Weights of a small transformer language model.
Size: 13 layers, width 128, MLP 512 squared ReLU, vocabulary 2362.
Training: a variant of SOAP for these matrices, 125M tokens, 3812 steps.
Each number is 200 + 30 x the weight over its row's rms, rounded and kept within 0 to 999. Layers, rows and columns count from 0. The size before them is the row's rms in percent of the matrix's.

# layer 8 MLP up, 512x128, rms 0.247, rows 464-511, columns 0-63
104,165,158,195,145,170,179,121,169,210,172,217,224,193,231,227,195,245,225,175,204,163,203,211,233,203,219,235,232,229,177,208,205,181,188,200,223,182,189,209,225,223,266,220,163,186,177,233,206,238,245,150,231,242,220,186,238,152,169,182,259,209,204,238,194
097,268,201,216,214,191,180,217,210,143,255,160,247,157,218,247,189,237,216,190,216,184,203,186,143,151,160,201,218,163,221,149,271,248,210,194,225,230,178,189,150,222,174,195,219,174,176,198,228,183,184,236,178,231,195,168,225,216,215,210,183,191,170,167,255
097,214,185,205,170,174,214,167,262,180,212,241,214,157,240,198,188,228,175,155,200,224,214,196,199,192,201,218,221,205,178,203,203,163,217,211,203,248,227,180,204,171,231,215,288,238,184,211,240,239,162,202,204,207,234,218,170,174,166,232,247,159,168,193,224
101,243,179,140,230,190,216,225,130,245,162,177,224,215,148,235,229,180,196,220,245,212,170,155,196,192,206,179,168,180,211,186,231,216,139,176,179,153,182,145,236,243,200,186,211,217,211,173,218,233,155,174,205,210,215,187,144,148,191,168,223,190,193,191,205
095,245,228,172,204,154,250,266,178,218,170,207,191,218,224,241,218,156,209,193,194,217,191,149,209,206,204,203,206,213,212,192,204,254,168,190,216,195,203,175,190,213,195,257,221,228,184,164,194,213,193,168,177,211,229,160,212,215,165,205,238,136,168,269,212
098,219,252,177,124,177,210,243,241,196,255,174,177,147,191,188,167,202,170,195,198,181,195,219,143,192,201,239,205,194,208,183,176,186,184,206,253,190,195,195,187,241,225,232,206,157,235,130,204,178,199,260,218,226,182,183,164,198,172,235,216,172,196,192,157
098,172,228,154,219,223,171,189,184,205,187,223,205,234,154,174,176,253,233,195,185,266,227,191,196,241,199,200,149,269,211,198,183,227,226,220,151,155,212,173,213,230,172,213,155,197,168,162,184,196,187,181,184,203,202,236,191,226,224,174,202,159,215,194,213
104,223,199,221,223,173,202,160,216,189,176,208,261,187,179,189,161,152,262,163,213,258,171,159,225,192,208,228,159,152,200,195,220,205,230,169,218,268,181,196,182,236,191,170,150,195,164,185,201,207,164,232,167,173,223,151,133,229,207,238,193,170,210,194,171
094,151,218,161,181,202,175,170,203,236,133,171,230,195,221,187,223,244,174,201,197,180,197,161,199,223,231,192,241,221,165,151,210,228,155,191,192,220,186,204,238,203,172,211,212,161,224,181,218,246,229,199,145,219,180,213,172,178,195,161,152,256,280,149,219
099,204,148,218,206,166,203,212,223,194,214,206,272,212,185,214,232,155,171,220,220,273,231,225,171,161,252,168,202,189,228,191,190,189,181,209,159,167,214,234,196,164,200,144,174,195,214,129,221,199,188,197,232,208,180,209,205,196,237,205,212,234,230,208,213
104,221,236,212,184,208,269,147,210,233,176,215,123,147,215,199,212,164,184,171,176,198,219,230,146,212,198,135,204,206,216,193,190,244,224,233,140,213,241,218,162,242,176,235,214,162,190,202,207,209,186,254,136,230,203,198,174,202,216,214,175,210,174,163,160
083,182,210,224,274,195,200,206,172,199,164,179,198,180,153,167,194,199,206,176,220,226,202,224,172,208,246,215,176,180,231,159,177,188,161,204,205,211,249,269,215,238,219,209,235,201,230,211,194,234,182,217,189,212,265,152,185,257,169,194,199,245,180,242,260
103,253,130,142,186,216,174,207,193,157,140,167,222,173,200,183,229,170,141,228,243,201,195,191,186,244,193,220,175,179,241,240,180,226,174,193,174,162,234,176,238,223,225,237,249,138,190,188,213,237,208,181,149,195,159,247,180,230,214,244,206,227,192,223,202
102,164,145,206,152,122,202,225,216,234,232,214,177,226,195,161,221,174,230,246,225,164,202,172,223,248,206,186,194,196,269,158,173,207,260,203,162,219,178,231,151,233,216,230,228,224,236,172,238,197,252,195,206,204,216,199,235,226,187,190,185,179,192,165,221
108,242,182,254,201,179,232,181,182,234,168,155,204,278,177,169,197,162,174,218,167,183,208,179,198,172,164,214,219,183,208,171,251,223,171,190,191,177,185,165,219,203,204,170,188,253,217,148,235,205,200,179,195,210,147,181,176,139,211,245,138,124,264,182,277
087,184,216,217,179,246,215,196,201,196,184,193,183,238,215,204,167,254,253,217,174,209,199,213,173,180,228,181,217,198,176,213,242,132,177,212,151,250,211,192,228,203,228,192,210,157,164,191,178,206,216,146,252,193,169,231,193,239,184,204,208,231,187,204,188
105,157,149,222,196,227,229,246,147,205,216,185,208,234,208,196,249,173,214,194,217,224,186,191,215,151,190,137,222,161,257,235,201,216,197,223,218,137,244,229,194,222,181,208,174,219,206,240,204,187,187,192,223,217,207,180,221,169,188,184,193,199,208,215,213
097,166,176,188,191,167,204,187,226,255,233,177,202,255,217,177,192,205,220,188,219,154,184,197,183,226,245,229,200,193,170,141,196,177,240,174,203,190,157,214,216,192,146,215,185,205,192,221,157,205,146,235,222,214,184,232,250,241,145,192,142,163,177,196,237
104,192,195,209,153,235,239,212,181,173,233,182,230,174,212,219,209,197,221,226,225,194,174,201,188,195,218,233,209,185,248,194,144,172,210,176,201,219,160,220,185,155,192,160,151,224,232,130,160,238,183,198,184,171,206,249,177,165,218,108,215,178,209,185,163
101,160,179,174,195,176,191,180,216,219,225,219,223,263,173,186,178,233,242,181,144,189,255,225,141,209,217,213,212,247,221,221,191,227,219,199,220,162,209,242,187,214,183,160,200,194,196,152,208,239,231,223,233,185,201,159,171,154,213,182,159,225,246,221,189
099,232,167,202,150,206,228,222,193,214,166,238,201,177,206,175,184,238,167,162,182,201,196,195,157,183,190,245,174,168,179,229,213,223,217,206,164,189,104,234,191,156,222,183,166,187,234,205,224,189,185,230,179,194,165,228,192,141,200,212,200,198,243,141,215
105,196,196,246,211,154,203,225,217,280,216,231,161,193,240,220,123,241,203,165,205,203,161,235,200,149,252,195,175,178,240,163,177,223,214,196,176,209,227,139,200,241,259,241,205,204,215,242,177,206,175,219,211,213,180,148,225,214,179,199,214,167,184,215,187
102,166,240,190,188,180,170,223,178,254,152,231,192,160,217,180,152,191,234,159,181,228,182,196,204,218,178,235,219,182,291,233,199,190,194,237,159,177,196,147,258,239,199,185,216,178,184,181,160,225,211,201,180,233,202,218,176,255,199,223,191,188,239,173,199
099,176,202,244,166,196,235,143,191,186,216,231,189,199,146,193,146,240,178,182,237,166,230,200,166,178,197,245,189,186,151,209,241,217,160,190,188,212,194,202,229,220,220,241,175,229,181,224,232,195,210,120,207,147,169,221,213,187,228,213,241,164,231,180,222
102,177,208,171,226,231,188,195,212,232,173,263,183,196,258,216,163,209,210,197,233,253,209,239,197,195,198,222,187,225,136,186,125,240,272,192,184,188,194,184,272,223,214,221,213,205,136,157,199,173,237,252,145,212,214,193,146,189,173,232,208,176,195,215,217
096,195,271,188,210,231,214,183,190,199,215,235,212,228,258,187,197,188,194,293,207,216,185,195,198,206,213,177,203,170,149,196,157,259,200,253,179,153,237,187,192,205,240,221,196,188,198,222,195,188,129,169,218,201,216,159,173,202,232,204,188,220,169,202,147
100,216,146,222,214,167,250,155,181,210,209,207,163,249,198,208,184,182,197,168,208,220,184,210,170,233,203,213,157,225,179,235,191,175,202,199,223,155,159,193,184,190,239,164,152,223,203,120,183,176,242,179,118,211,226,232,149,214,169,190,179,192,152,186,214
092,191,200,215,198,237,240,175,204,215,179,241,162,180,183,171,176,196,215,180,195,189,159,201,176,156,220,184,228,245,201,169,177,256,240,213,164,196,169,188,194,197,201,175,187,189,200,166,136,198,194,240,189,188,215,219,135,186,244,219,158,233,130,254,219
105,257,171,224,210,123,236,174,228,215,189,195,191,183,232,193,223,210,244,217,173,198,232,206,164,224,290,214,167,242,215,216,194,177,267,145,184,203,179,253,198,196,172,192,203,238,195,197,219,246,228,193,210,168,172,210,229,263,168,183,185,160,195,173,192
120,196,218,225,140,191,212,228,200,175,191,193,112,247,238,189,250,227,166,187,197,263,144,187,186,145,229,187,212,214,147,191,199,233,216,184,192,223,234,190,221,215,273,173,214,192,221,228,168,161,206,206,193,240,229,219,217,189,241,169,215,251,192,255,267
104,219,161,200,221,188,252,206,221,240,173,232,223,265,124,173,193,163,224,173,228,206,170,215,220,204,209,194,205,206,193,185,190,197,215,152,175,188,218,186,205,134,223,251,145,212,229,122,181,238,185,154,221,207,213,203,195,195,200,218,166,154,186,192,253
091,206,170,237,203,162,192,171,209,171,244,240,179,258,213,202,184,220,249,194,189,132,204,168,225,195,191,145,172,169,201,167,134,196,261,179,232,203,119,219,226,184,220,163,243,186,194,247,235,147,141,201,207,193,189,200,237,199,190,184,169,215,185,221,218
097,243,200,152,224,154,159,223,174,238,220,276,162,215,232,187,213,209,217,144,191,192,242,222,225,219,204,205,216,199,207,208,189,202,198,222,177,183,185,158,184,196,169,170,195,133,137,201,181,222,217,180,239,203,170,201,142,236,165,206,237,171,150,235,203
099,231,176,151,189,190,165,185,147,208,181,170,176,238,161,166,159,169,204,204,245,212,162,231,229,211,199,245,238,189,210,176,198,227,220,253,214,185,260,241,201,248,152,250,222,161,276,168,189,148,181,203,159,211,227,246,196,178,165,153,213,164,212,206,235
089,192,212,141,225,270,186,207,262,152,182,193,185,236,230,189,156,206,238,192,211,215,236,228,146,198,206,218,204,200,204,209,181,241,175,222,241,218,178,201,251,216,193,189,185,192,182,175,230,166,250,234,191,235,197,241,205,227,195,151,200,216,215,188,139
116,198,155,190,193,172,229,243,199,228,181,231,211,219,175,176,173,189,199,180,193,169,220,213,232,231,131,132,175,123,185,195,195,204,152,130,197,230,208,215,244,213,166,165,176,166,198,169,202,190,206,161,167,163,159,254,183,211,153,162,168,175,251,245,170
092,206,208,212,208,240,183,198,209,182,237,220,218,224,160,206,162,207,191,180,200,177,168,187,168,146,233,174,237,170,189,157,175,166,269,185,196,176,225,175,227,210,217,216,201,216,195,159,199,222,213,181,154,197,131,193,199,204,255,245,183,165,233,224,232
098,191,189,168,232,161,146,199,226,258,195,245,176,163,192,227,188,169,169,169,259,221,200,204,227,228,207,229,181,180,160,222,216,202,173,220,236,213,183,211,183,250,144,165,198,155,197,203,173,213,180,194,198,205,157,177,157,213,203,177,258,217,202,186,197
105,175,159,177,166,209,221,172,217,172,264,226,175,203,248,152,192,212,189,212,168,201,212,214,215,153,160,219,206,204,173,202,194,236,206,162,179,198,222,201,219,212,179,140,170,102,167,216,250,229,196,223,182,196,192,218,209,208,198,206,159,202,197,209,213
099,152,165,212,205,194,206,210,177,267,211,251,238,195,148,189,225,226,251,179,187,198,175,209,223,161,177,182,216,210,200,174,274,183,203,170,232,195,172,207,199,195,140,132,182,236,238,164,174,213,172,198,196,152,217,140,178,138,214,179,116,213,196,166,221
112,250,209,185,98,175,173,206,204,227,225,199,226,228,202,178,191,242,247,200,183,149,220,191,181,224,184,179,210,137,267,222,201,189,192,214,271,174,193,143,184,245,231,204,180,210,191,263,242,178,216,186,221,201,168,223,136,187,156,173,201,168,192,209,156
101,195,206,200,252,216,211,198,170,206,230,232,177,226,130,193,167,169,224,174,148,253,274,228,170,193,241,161,151,196,152,241,194,175,181,158,218,186,230,164,207,241,178,163,245,227,233,178,211,201,156,237,220,176,199,259,237,199,202,152,202,220,193,226,191
092,182,201,198,251,188,204,234,188,206,208,203,179,257,218,232,208,204,228,174,167,204,187,179,240,216,208,202,178,223,177,185,211,206,167,232,180,215,227,212,170,186,173,160,240,209,181,209,135,191,171,172,196,224,220,244,254,219,161,206,172,152,174,221,192
113,210,215,216,197,206,238,227,177,187,191,148,176,244,225,187,206,239,251,225,186,187,164,208,186,193,211,208,247,132,239,168,218,207,198,201,231,232,124,217,201,180,175,210,219,177,236,236,195,222,166,226,182,221,185,213,157,245,162,134,219,215,176,160,204
094,205,195,195,151,177,243,212,194,217,211,186,238,163,168,222,198,228,210,177,205,166,185,140,153,133,199,201,162,239,182,204,255,228,217,249,204,257,213,153,203,173,212,208,232,167,192,168,227,253,189,178,246,213,175,205,233,180,144,149,232,223,147,244,253
098,197,195,261,229,157,178,241,209,213,166,220,159,212,197,193,243,259,183,204,231,205,199,157,246,225,201,195,186,158,165,230,224,201,213,176,223,232,244,169,218,188,182,220,203,211,222,242,217,216,181,145,247,202,210,162,267,223,220,186,160,195,190,199,236
086,241,167,203,284,177,228,207,198,212,231,265,207,228,133,210,209,210,181,179,203,164,216,219,199,192,204,194,196,210,211,250,214,196,182,158,197,215,146,206,201,205,182,159,197,206,204,149,226,225,121,204,221,182,181,209,220,214,235,189,240,201,215,228,189
090,204,142,177,218,172,222,199,158,197,190,184,205,129,205,173,216,199,212,199,150,175,194,212,177,223,227,160,196,266,228,232,210,162,192,153,191,127,150,224,217,194,195,196,189,233,231,228,161,261,178,225,221,225,185,219,195,278,206,181,215,175,178,205,216
# layer 8 MLP down (transposed), 512x128, rms 0.229, rows 464-511, columns 0-63
101,244,202,204,211,164,171,206,139,240,223,184,141,254,141,217,202,184,194,230,257,162,211,181,250,162,173,145,156,214,197,280,222,180,174,190,208,192,158,232,204,230,217,199,190,179,210,213,167,231,266,180,224,213,182,214,235,196,163,210,238,184,240,170,188
102,217,193,184,155,162,250,222,194,180,185,243,188,204,206,263,189,232,121,195,191,175,190,198,231,224,196,214,196,226,179,205,203,202,177,193,174,184,199,200,208,189,255,205,234,229,146,221,259,185,203,189,166,204,280,214,176,216,207,195,252,268,240,170,186
097,187,265,175,216,197,214,208,235,235,167,217,165,273,151,193,249,254,196,237,241,241,198,173,144,180,195,195,176,212,206,258,190,194,223,158,166,217,208,190,197,264,194,217,247,181,187,220,203,217,214,226,164,217,222,190,199,217,217,223,259,213,224,194,275
114,220,150,160,186,176,238,251,236,161,209,199,207,210,151,216,158,139,223,188,197,175,200,201,175,216,194,194,181,212,207,183,198,171,215,192,201,176,162,211,181,217,189,222,170,225,177,134,221,242,258,139,200,186,217,206,192,199,245,192,233,159,208,180,218
098,203,186,198,202,249,172,222,212,157,176,164,224,192,171,214,240,190,209,209,162,189,152,252,255,200,162,186,158,192,204,180,221,216,163,199,229,197,200,163,171,187,231,226,218,276,176,164,218,182,211,217,146,222,290,137,240,189,209,189,259,192,151,179,201
095,219,250,219,218,178,212,212,199,203,199,212,154,233,191,214,195,174,213,204,197,191,252,159,160,205,136,175,155,174,177,192,196,254,145,200,198,220,183,246,187,120,141,254,191,236,197,174,180,221,216,171,206,214,214,217,167,198,271,217,222,194,177,202,183
090,229,196,218,222,152,213,251,144,213,219,172,178,167,240,202,210,203,192,204,161,195,199,240,171,236,201,191,191,204,207,162,208,209,203,212,216,169,215,233,219,207,212,243,212,156,231,160,170,186,229,210,191,230,230,223,148,211,149,194,212,166,170,255,171
111,227,215,170,204,187,221,135,173,234,144,137,269,190,174,163,200,206,236,163,172,271,195,205,188,225,251,169,164,203,193,168,161,190,267,189,152,207,223,220,228,164,181,187,213,157,252,221,237,196,228,201,223,158,221,166,166,159,175,234,211,207,200,204,208
094,155,224,219,178,252,185,175,218,172,252,168,173,236,230,190,221,201,183,231,171,222,177,131,236,185,222,203,164,231,148,224,186,219,215,181,183,165,211,196,208,188,193,155,167,230,188,193,220,205,207,213,210,219,209,170,235,154,185,238,206,210,173,166,172
097,216,190,208,195,190,269,190,208,184,247,153,246,138,197,156,230,246,276,184,231,224,270,181,183,204,242,222,158,205,230,201,182,167,187,169,167,270,176,197,238,233,186,147,227,180,210,174,179,201,194,191,189,205,151,191,145,219,252,181,160,164,203,212,196
097,175,182,172,184,193,228,185,215,204,212,187,230,211,191,189,197,179,176,209,239,205,183,231,173,218,245,213,210,253,170,221,168,147,215,246,272,234,192,247,189,178,187,199,157,193,216,174,215,259,252,188,236,183,219,206,185,222,209,209,210,179,198,263,187
084,187,191,184,174,230,230,177,207,234,191,199,183,212,229,222,229,208,246,182,168,208,205,209,225,175,188,188,158,215,208,217,178,240,192,143,237,220,193,192,177,149,210,185,205,173,192,206,171,285,163,211,198,195,198,213,221,177,206,205,258,165,218,147,201
099,211,228,201,240,232,196,309,205,192,176,172,173,161,197,227,233,250,218,188,225,237,202,259,220,256,205,244,224,198,174,226,201,227,218,217,172,220,199,201,213,209,196,237,223,153,190,179,222,215,191,189,203,193,250,196,212,235,201,200,173,170,194,208,222
110,185,165,153,248,195,197,210,264,177,191,179,169,212,159,161,219,194,189,209,215,188,237,200,157,200,236,229,160,202,184,179,215,205,247,212,174,166,216,165,268,231,186,211,219,173,238,249,199,250,196,198,187,227,152,212,200,210,214,178,154,205,139,179,234
110,190,229,178,230,214,155,236,206,233,261,231,218,130,196,210,186,206,200,238,199,190,257,196,176,236,183,171,136,265,252,203,213,170,224,235,211,226,225,195,247,256,206,187,175,203,187,229,202,225,246,191,187,245,173,216,166,237,181,205,207,208,168,204,214
087,204,216,188,182,246,179,203,201,206,236,202,183,139,193,196,220,235,179,172,215,163,220,215,178,214,285,192,216,199,231,196,163,189,273,232,260,177,215,190,189,156,191,235,187,221,218,279,195,163,177,238,206,213,194,231,191,256,189,175,228,202,208,129,202
100,172,225,218,275,201,196,214,226,209,225,229,207,151,217,167,171,206,170,216,204,156,162,213,259,220,176,212,223,203,184,179,168,186,168,174,183,204,189,141,257,203,205,179,214,206,228,183,248,242,149,185,170,241,212,214,190,216,173,179,207,194,199,179,193
100,248,178,212,179,194,218,170,173,212,215,170,236,264,205,240,206,192,172,204,251,244,135,192,228,159,185,215,230,167,209,203,225,159,240,202,146,158,196,210,201,213,227,215,181,237,259,209,208,220,268,241,154,214,206,196,141,183,161,220,174,212,180,175,166
103,168,186,159,178,199,180,214,182,213,124,184,199,222,193,182,205,249,205,214,192,197,163,242,291,222,248,227,218,165,169,173,219,174,189,216,145,136,224,200,168,168,259,226,184,231,199,213,229,151,174,227,188,159,168,240,201,157,185,215,167,204,197,217,236
106,270,211,193,184,120,174,212,165,226,225,197,237,180,196,230,212,217,242,271,221,176,212,160,178,129,229,164,223,195,188,256,162,183,182,185,223,172,240,212,181,227,160,213,189,181,207,179,206,190,188,165,189,197,227,183,199,208,156,149,175,247,208,256,223
105,221,202,155,227,184,203,206,201,145,254,233,193,189,139,209,207,174,160,152,278,246,190,171,165,182,185,221,206,210,196,176,236,180,256,194,207,196,179,237,158,227,168,201,187,214,171,236,209,196,196,163,185,157,195,201,216,217,164,198,231,207,203,172,229
106,209,206,270,161,177,181,245,187,225,170,182,160,237,188,182,158,163,135,175,205,194,191,230,231,214,168,213,252,170,200,185,236,171,236,181,231,212,197,285,169,147,160,198,157,217,215,248,228,219,146,185,250,198,193,185,234,244,163,160,199,176,183,143,230
100,223,183,205,244,216,197,205,141,206,231,203,176,186,212,226,199,179,161,204,178,195,178,207,246,135,158,198,230,206,184,242,231,193,203,185,166,235,189,209,177,253,153,170,186,220,206,242,193,198,163,118,258,213,161,187,240,232,209,140,181,213,244,146,244
095,231,200,186,144,172,221,144,183,265,192,244,138,119,218,131,209,187,205,202,227,170,261,215,191,175,227,198,229,171,267,238,225,199,229,237,141,177,191,242,160,192,187,197,185,203,215,175,204,187,164,145,219,233,181,229,196,186,177,218,214,156,227,235,198
099,181,182,182,185,148,188,168,168,211,184,193,171,245,172,172,225,222,226,189,204,190,183,235,169,192,237,164,220,147,175,219,227,223,167,161,174,218,206,204,150,232,156,162,151,215,229,237,237,177,229,251,190,245,207,190,204,181,172,192,186,205,183,173,210
096,182,218,173,230,209,262,188,252,175,198,176,228,192,200,198,172,170,175,168,216,143,195,189,222,191,159,216,159,209,161,172,218,237,153,193,213,164,189,184,232,201,136,215,186,221,185,198,247,169,182,214,171,149,268,197,214,184,219,205,204,218,200,117,196
107,239,233,256,242,230,178,160,205,211,227,219,188,172,224,151,238,198,156,213,229,172,222,174,214,198,209,213,213,208,223,148,204,198,217,162,210,193,184,206,180,206,186,186,209,209,160,275,147,155,235,208,192,164,193,210,178,153,235,238,188,244,223,223,200
091,138,196,217,218,200,256,245,243,231,163,199,205,252,198,204,178,194,159,183,211,225,166,209,197,215,213,261,195,218,223,215,257,232,206,128,189,194,202,201,197,201,163,179,202,218,193,189,228,192,210,204,216,154,146,242,202,221,161,237,220,242,208,209,194
100,208,184,225,198,198,217,169,163,192,237,147,187,231,201,219,209,227,203,201,163,203,190,164,195,195,250,180,187,242,201,239,184,202,178,174,217,200,217,220,167,248,151,213,206,187,147,248,210,210,194,299,211,156,183,214,195,216,214,149,208,210,214,220,250
094,160,272,252,210,207,226,175,225,214,195,172,193,203,120,218,150,183,205,200,204,192,221,228,217,236,169,198,234,253,224,153,207,130,226,173,222,183,242,207,235,189,151,206,268,213,175,166,150,145,210,205,189,179,186,208,176,200,211,224,212,178,169,188,169
097,204,205,175,226,220,169,155,194,191,143,196,279,198,208,195,232,133,153,178,239,166,221,166,173,226,195,157,199,238,218,224,192,221,178,200,194,199,205,220,190,205,183,203,191,202,181,212,132,190,232,221,265,205,194,161,224,254,243,254,225,203,255,209,240
086,244,198,186,219,237,208,204,202,245,241,219,184,235,147,207,183,179,192,224,195,214,214,151,147,197,254,210,238,214,117,235,176,213,255,196,199,167,136,213,221,132,170,260,215,147,175,146,215,219,238,192,214,218,220,207,219,176,200,200,216,208,163,236,199
092,234,196,189,188,193,197,126,148,234,146,166,235,214,192,182,209,240,134,205,192,179,227,190,190,228,206,255,213,188,116,190,191,203,197,194,207,193,194,180,165,183,252,194,222,177,154,235,207,188,211,226,210,181,188,245,216,204,217,201,245,199,208,221,186
088,218,176,152,210,182,190,223,199,204,165,166,168,206,169,191,221,187,150,227,261,206,184,223,178,236,199,242,212,215,218,154,174,178,196,243,216,236,188,224,196,202,185,194,185,201,247,213,250,196,184,219,201,205,226,179,213,188,234,191,170,151,191,174,237
096,214,173,191,189,188,228,186,202,238,171,222,229,246,185,188,254,235,219,237,174,208,201,184,219,210,210,232,183,201,174,199,238,199,205,141,192,229,203,199,216,199,208,164,185,246,178,220,216,184,198,178,212,268,212,231,256,210,254,167,204,219,159,215,229
106,223,207,206,176,240,210,194,200,185,183,216,146,226,185,168,230,221,154,200,188,143,207,226,190,138,119,175,199,188,248,241,157,190,181,155,180,197,161,220,229,184,221,192,213,205,258,192,203,159,217,253,211,222,224,232,164,247,220,236,209,225,207,181,229
098,160,214,219,223,263,231,201,216,149,220,239,193,195,220,205,230,184,230,188,180,222,212,204,218,229,226,210,224,206,253,270,227,231,222,150,218,172,187,181,190,219,237,157,221,201,219,194,183,178,173,212,210,208,179,218,255,193,191,167,239,189,223,179,235
100,179,223,169,216,161,173,187,189,162,178,169,197,277,185,206,245,227,196,234,158,170,185,188,191,217,190,204,203,199,163,216,210,230,264,254,203,252,226,231,155,129,214,233,226,160,192,198,159,196,201,261,208,150,226,244,175,194,249,243,184,213,234,205,170
099,174,199,246,265,179,208,214,120,228,186,165,179,196,238,227,251,226,229,215,202,136,220,236,274,206,187,225,206,180,214,221,188,186,184,229,242,231,180,182,198,173,211,260,204,183,186,216,184,185,162,226,195,176,223,152,200,210,205,196,190,237,203,139,218
105,221,224,171,155,134,207,134,199,209,151,186,181,196,208,226,193,180,194,185,167,207,224,227,184,156,233,154,219,159,224,178,270,237,186,147,208,211,232,182,251,205,173,216,185,217,215,185,177,226,203,267,176,199,183,195,214,171,207,226,208,184,199,173,227
104,203,254,222,200,198,219,223,206,147,246,199,231,138,169,224,283,206,181,262,223,197,219,224,202,218,139,197,168,202,247,183,203,207,205,174,220,200,143,209,165,206,215,219,178,212,193,178,186,223,182,161,158,206,169,226,206,219,225,186,199,201,214,215,175
106,242,224,212,164,213,254,222,147,179,244,198,217,185,221,257,200,220,227,201,226,177,190,249,160,159,210,175,220,218,160,185,191,223,188,239,235,235,214,214,231,201,205,211,237,186,167,203,268,202,184,220,192,157,219,226,157,200,158,228,194,174,237,180,226
099,194,193,159,221,167,198,221,227,156,168,173,159,137,177,241,193,146,268,178,190,223,178,225,178,258,184,208,173,114,243,155,199,257,164,226,241,170,197,175,227,208,187,204,228,184,162,189,179,218,245,194,251,216,229,170,180,177,189,160,237,232,223,168,176
113,240,187,198,245,195,244,161,242,212,225,229,172,151,259,267,205,196,181,226,189,216,181,177,222,258,199,190,196,209,189,193,273,124,229,177,247,161,199,184,182,216,219,244,194,191,230,197,257,191,241,253,228,193,238,182,164,149,181,192,203,233,198,218,187
092,196,208,188,221,177,180,183,234,194,239,205,218,223,198,164,226,222,202,186,146,211,189,210,197,151,251,222,239,163,216,226,236,233,212,187,194,178,194,163,173,212,226,238,253,214,152,187,248,200,178,228,198,235,213,180,248,218,196,185,172,197,173,270,190
095,152,187,183,191,197,154,159,244,212,200,219,183,207,259,242,232,187,208,173,203,225,195,230,239,208,246,239,227,218,215,156,210,223,202,215,229,175,153,235,210,209,215,221,196,170,146,227,253,162,214,206,177,194,229,203,201,191,183,219,288,220,166,236,167
094,222,246,199,244,165,191,198,220,253,185,249,244,190,189,223,159,224,222,197,221,203,190,177,247,218,196,168,174,252,248,197,176,221,180,190,191,210,231,207,167,203,224,185,245,259,170,206,161,164,217,190,205,227,128,192,188,166,271,150,196,250,188,250,189
087,195,196,236,185,181,198,204,227,103,230,255,193,151,193,230,250,179,177,125,165,207,185,157,170,199,252,234,227,208,195,193,168,200,236,200,216,221,182,196,196,223,125,197,221,231,138,202,190,213,201,259,208,233,221,160,199,239,159,220,205,163,205,186,219